Weights of a small transformer language model: 6.3M parameters.
Each number is 128 + 32 x the weight over its row's rms, rounded and kept within 0 to 255. Layers, rows and columns count from 0. Numbers have three digits each. The size before them is the row's rms in percent of the matrix's.

# layer 2 MLP up, 704x256, rms 0.169, rows 238-241, columns 0-255
063:111152123138208122159101084093122081075121136114110132102171112128152130074162201165089086183071080123149177163112118168099130145136096136059126098186180192091136158075196164108162160159133136130116110116131092101158111125192122150131137147205096150160169112074093120168102165099084126109141166075112127145187126143147174122122143111065183132115124173121102099089116199113170145115127161111084096157198133126083150153160126130115155137183125138189105112154085128182160122176135159096118143123085148196157116123063095137089127106146142108139138140166107125145136118139132110119124123123131139127112100154187136144179099094106150157161130090171063124176100189135135116133152182149164138118140079133146105141169169050144151169114160105064120144124104110150170112065162153
094:118141170198139077119112113166167154143187108151136094109162087157133118142158089159105135122109102179192065122106161123069165122107108189135090096117129156095152145095112169126115115123116132121092114118141104159107102180089143132189157144066115069160107171163122084095157098142098162135128175174154178165106143057148094079114130131157126187093098148141122143141139184066080080122108157105208119164193154166122104114159130116189150130153127092204115195154120156116147157127192137102083149086130097078080127101131071115183126100138175095140110084187096140096155126114128115153116137112182141100159138137107144121126077060108112111160111128115107163125108146099093157127128118102158118106099112090192109133095090140062189121133105156129160082154145151086148138223138123
091:086108106118147088179101149130090144094110132092076126188116182076099143131100124173121111135190096136102151089089108145060133060121137119158075148159092140140113120132150131088105101141146155132127154111162062172150138123134090112090119066137159124150137143107173137105125122162095128189149163152115132159106191059100112179193150221125116140164126156145110157139194128144145112055134117088185152131174101139101087168143153114186113166047125141103117159208092088188116133208124145140107148134231153090133140105196123127119156095134117151095124125121083090082156114118097105161147130163101115158142164122122138153145128179143182084102165148144085167144166127129108135161100195130128116139066138125140134204127137129144123170121107123117203146163152153118133145129144082
114:115110136117109090123076151133166103232136155134111132156053124100113130149082116118145105173082136094087137112111142121172092169171105119097171162118143192161141144162128140113171097144092159074127121178150057102157126081137211119088119163120107139153114069087114102134077131116156214129124176103164159181107130126107108149161120124178172153107161074136091094132059130136143161130133091151110112172125120149201136097112152132161118172134119193147113081131085092171111132159163109117085068096122172154139170090121197148135122150174122118152121132129117112108119161164132137107097076095136127069122058167141135115118088059106129135115173100140126159127078091156129184099182142091123144084115065172110126127096105122104169144111159120104104122162173110087229091129154136
# layer 2 MLP down (transposed), 704x256, rms 0.0562, rows 238-241, columns 0-255
062:112135130198179096178056090141096128141159121110102089081185161131124105096177113131108143081131146145154105116150134152111126108079152102179149140128120165078124116196167095131135121137159114080128154108123107069130064145121089186059130162075115157116199135104112115093093146077164117140121122110129080161153169149110161112111175116052141155108061136119166127122176174108199131095103119129127076083131142139178146139139113203085092124094179098115171173078144122165155081173115167095132157090122136133147117170157159146136060116143112101047051141137147146126124114155115149126116146126107128136088106072151103126125081177078123107163119093160143162095053120157120170122213100154099106148144143088123111145085126132147142178140128102086136112086122135163130179056138128
105:133163109128166118149134122158118087094139151091137141154142091104150201075075179147100104129160136109121151155133181105055135141136130181181096067176124126128147087051134159181117105114174130126069081199102133162152097158105106089174150150088103168094114128133058142145139098147154172134086146180141144125141109107154115133122117143082127194103151165143124093182179158065072067143102091112144139104104082169114079148130190108092115161115077135084098117116116164071083151081147129108126144084103094143094058102152166178068149179098125094077163130145146180070171107095111095106115137067170149117103074092099152088136122134077112106119144147132077121137120128159125163134130075099134130081089140163135104134148112092138095150099084121074141116139070095130152171120150132
095:102155110123158179130106138120124098165114155176122149146104136124120106174115074116136098107159122173040050148193102149204069087116078055185131139117197127083124147103109103177138162160148110094097113120160129144144141120120155134143088142192133072098100101133187106176115140134164088103149165134186128073163158103159118105144142074151166121140138080084107174103125142077153171136084141125100125095075127127105113148165124115041159129171102107110122133120117091127096118152180100112058102100150104123118104200131149127180085171106170132141082112185164135073089069128143150091138172130129147160110161128121130105199127146111110108143123122088179197150079110166130175076119116108077151141152100201121176124077152133107138094136155144162092130147166115104134109135083114
114:136113106110050130071131139112052129105158171105180156082116127105133093173116103077143145131175136107136127141147126088196102114143105146075151183091130116134177182162097137078116153122128116101097126145102093158111173166120136160107143153135116139152216113152108196122122150153164178189100104160154134118179091111121134148163097144155189133067110190092108129172107128139132176191162083162200122170093122110145126136196147129139120110134149110127198130062139207129124121084165109155131134138123152098169104090089171130120146136165111077121125160084127083151086140127145134113151093142204133173127144152128151151151125118087132140142110074157081086175133184090095092084140150074121118156129182158136167154111104085100122170112113064128181133121091085184150073179121116
# layer 2 MLP gate, 704x256, rms 0.163, rows 239-241, columns 0-255
093:127127184092101092079126153146200178156199109121159089068160119206176080108144151137104100156138136160170082135112129119105125132171093142097119108163068134109160121172101149133114113102118087082083144124162133170156093161081142136128104167033111090099144115169110124101136143128104146120059126123156107116105173080110127109129145151210160172086111165066136110153123123081135101110121119106122189123191149121141109096134131112151118133150084136173087182130100157126155138117170087101068136106141084103127123153121074146186146120148154148073115102161117147165076164107099149141085153124145112087188096136125153163088044117157083112147051137118085160107083130122055153126118145123116095125092150113171155148068111141098169103150083149140107093154170147058145104182155164
092:115050106142055110166124113122128134176121111194196098158095110103138145094126113095167148113139139123155042119109113133184129133116126166121166180167106091036119107116079141158055152137184184126123159091173179144091188149090127112155113124179133181145126203126147074033131099131127109119149145129081155119157174152149115160119114123115121168154098122088055104172113106141114107150102152136148167150141115083118121182102152177109189112112111119118160099116178116120106088109095166174106134084169084123147129142175157147126131121130080152113147145123131051080091094150119138126185131126141103104137130153082072165149136134156040094074151123117185110128124100108113121158089144129073184146098119152109075108074146107120124123202105148141129100136164087123115126129105095
110:062134120143135170122124075110101173104075102076139116139176141153115193151111095181130128102147171133173126158159101162137153111129134122175133075068124092130132152092124105136127151078136093158157120118126194105092102146117127122135070083186139139123158140162114143143107120152094089126110096123129104056173122159166121105117134124119119085059119228100172110155117136134136127138144172107166161069118160125102145166115096164113099103184179048122169183106144157095089140134134175138218187183123063117088084138133111165141137118102090121166075113114117145126088089123140123157158176132100160125171161091164139102131154137140143095113077151093117153095198177154158092107125134167141092207108175057134086138110123141086111142142078107181108129072142156183069131118126114